Part of a small language model's weights.
Size: 13 layers, width 256.
Architecture: RMSNorm before each block, untied embeddings.
Training: 185M tokens, 5652 steps.
Each number is 200 + 30 x the weight over the matrix's rms, rounded and kept within 0 to 999. Layers, rows and columns count from 0.

# up: layer 9 MLP up, 704x256, rms 0.113, rows 478-484, columns 64-127
# down: layer 9 MLP down (transposed), 704x256, rms 0.0632, rows 478-484, columns 64-127
# gate: layer 9 MLP gate, 704x256, rms 0.109, rows 479-485, columns 64-127
up478,234,228,211,204,207,208,180,204,167,239,197,170,168,211,186,182,159,265,208,210,237,157,172,193,196,210,210,197,193,185,252,161,236,208,211,255,228,187,225,209,203,181,165,230,188,201,207,177,210,207,145,220,152,211,214,263,191,185,170,164,183,165,179,176
down478,211,227,209,210,218,206,221,209,214,192,218,193,225,209,213,214,216,227,123,186,215,185,228,224,168,169,239,163,147,189,227,167,152,255,210,222,221,220,206,164,154,198,180,247,230,224,128,163,176,215,208,203,192,116,191,170,222,267,220,198,171,157,218,221
gate479,240,222,225,179,227,138,182,220,171,185,184,200,192,181,214,234,182,234,177,203,276,208,182,226,250,188,202,191,194,174,167,245,175,136,205,209,283,220,175,239,170,199,179,211,201,181,242,125,211,203,242,162,207,214,214,230,155,170,187,213,193,175,211,251
up479,228,183,191,231,209,222,196,176,156,165,233,217,202,240,212,199,186,199,245,156,221,246,170,234,210,182,209,183,233,276,273,171,196,187,131,185,205,232,193,208,175,169,199,236,228,230,242,239,252,172,235,206,170,162,199,280,213,160,181,170,155,216,209,147
down479,236,191,216,188,146,193,183,207,234,169,194,181,148,184,213,173,185,153,193,188,170,190,161,207,198,166,229,145,253,172,191,162,217,198,202,253,194,232,224,218,184,185,193,218,230,209,184,173,243,165,185,217,233,236,200,199,274,172,219,178,190,215,218,169
gate480,141,165,188,182,233,194,169,153,192,206,207,234,250,210,196,238,174,212,233,182,217,222,227,198,243,149,209,114,216,150,202,227,194,221,186,229,267,251,137,193,170,207,233,192,232,202,205,163,141,190,232,167,210,244,196,230,225,182,212,265,224,207,285,211
up480,217,200,206,143,184,218,214,178,222,205,184,147,202,180,153,209,185,153,143,199,209,156,207,197,172,126,230,193,167,189,179,209,170,193,163,162,189,161,185,195,197,196,222,156,211,130,233,214,213,204,208,218,192,224,215,225,176,197,179,184,195,157,135,229
down480,189,191,199,195,281,219,208,203,234,210,229,218,205,209,143,185,224,173,211,189,170,206,214,211,212,169,245,227,192,270,132,243,190,92,172,234,208,174,170,209,256,239,177,186,173,202,217,243,200,233,189,217,153,178,184,273,253,171,192,212,213,218,226,178
gate481,195,251,177,208,226,180,203,197,227,171,228,206,237,184,179,218,170,200,191,201,157,216,187,255,239,244,181,216,184,276,226,176,221,102,166,220,124,216,219,150,194,258,179,191,203,197,240,214,207,182,247,197,244,174,184,212,210,203,180,216,194,204,235,194
up481,218,185,191,221,164,211,176,159,247,160,221,200,203,222,225,261,181,192,246,138,176,164,205,173,169,164,210,222,198,203,242,184,199,267,217,173,244,234,213,202,178,195,201,171,233,191,194,152,202,213,244,154,194,198,152,169,204,206,187,234,197,177,227,196
down481,181,173,192,220,156,210,184,182,225,110,206,190,216,158,200,251,227,218,214,172,182,134,184,168,193,141,189,292,199,173,174,247,182,237,185,197,232,198,149,210,178,239,174,188,185,251,160,188,188,233,237,180,163,198,243,195,235,232,202,179,167,235,186,176
gate482,185,214,211,212,217,184,207,216,231,238,224,196,202,205,232,166,217,157,161,190,157,157,177,209,179,155,142,142,220,189,215,207,246,187,225,148,202,221,206,229,260,193,250,220,260,176,189,173,196,245,187,235,197,194,194,198,238,194,262,205,167,216,189,203
up482,215,205,283,195,213,209,181,254,182,204,195,229,263,217,116,158,198,175,144,267,196,208,216,178,268,159,195,170,202,211,206,174,220,249,194,200,160,241,172,198,216,232,198,183,214,150,212,160,230,171,210,231,197,162,198,162,210,217,194,144,216,214,192,222
down482,241,219,184,201,166,219,221,245,149,190,207,177,232,179,183,189,220,248,247,219,228,204,171,192,199,203,229,247,233,173,118,225,192,303,200,175,234,256,199,211,171,253,171,200,207,185,166,217,202,203,198,259,271,170,215,194,170,214,186,243,218,177,158,164
gate483,237,203,201,184,220,219,237,227,161,234,204,221,218,166,179,249,190,208,250,170,229,242,211,236,194,194,171,182,171,146,165,213,165,158,228,170,170,242,187,190,182,152,210,205,141,161,219,163,186,204,228,199,218,173,218,164,221,199,168,193,243,169,201,180
up483,184,172,227,205,180,169,174,187,211,187,224,212,166,199,202,222,193,204,216,182,242,175,225,196,232,200,209,163,212,269,212,226,218,200,230,239,173,152,205,223,224,232,176,245,253,205,206,241,222,158,177,199,205,215,250,219,196,187,179,238,233,180,267,228
down483,166,184,155,167,159,250,212,180,203,140,270,243,197,221,191,185,169,194,224,233,218,199,191,208,208,178,158,156,204,204,186,181,224,180,234,203,224,194,214,117,223,242,192,197,188,220,206,156,209,255,221,203,202,177,264,154,210,176,190,143,255,181,244,206
gate484,210,216,202,248,160,185,197,199,220,188,140,209,194,199,178,196,214,171,199,210,232,217,223,156,170,207,170,167,182,172,215,220,184,193,177,215,180,180,205,209,206,257,181,128,178,160,206,226,241,192,202,173,192,243,149,131,157,255,208,193,178,223,230,174
up484,140,189,170,231,187,228,196,188,187,161,201,165,173,190,239,223,198,249,128,192,203,171,226,228,208,188,174,233,206,188,169,188,170,277,149,224,247,189,261,261,202,189,190,173,183,186,201,175,176,197,204,157,212,207,158,182,216,193,225,222,179,177,211,217
down484,220,138,182,228,209,204,196,159,233,184,186,190,215,215,203,185,229,236,185,206,177,267,189,227,156,213,230,220,186,195,234,223,151,146,199,207,192,189,216,138,172,171,199,136,229,187,216,230,171,216,250,210,173,207,201,182,201,212,225,174,194,155,236,223
gate485,238,155,139,210,221,191,229,201,229,190,258,251,143,254,181,152,208,226,170,220,256,205,195,195,204,259,206,172,181,277,234,221,190,207,162,195,196,219,212,176,207,220,173,200,210,222,188,209,222,188,239,166,204,207,224,183,189,225,178,200,181,205,155,211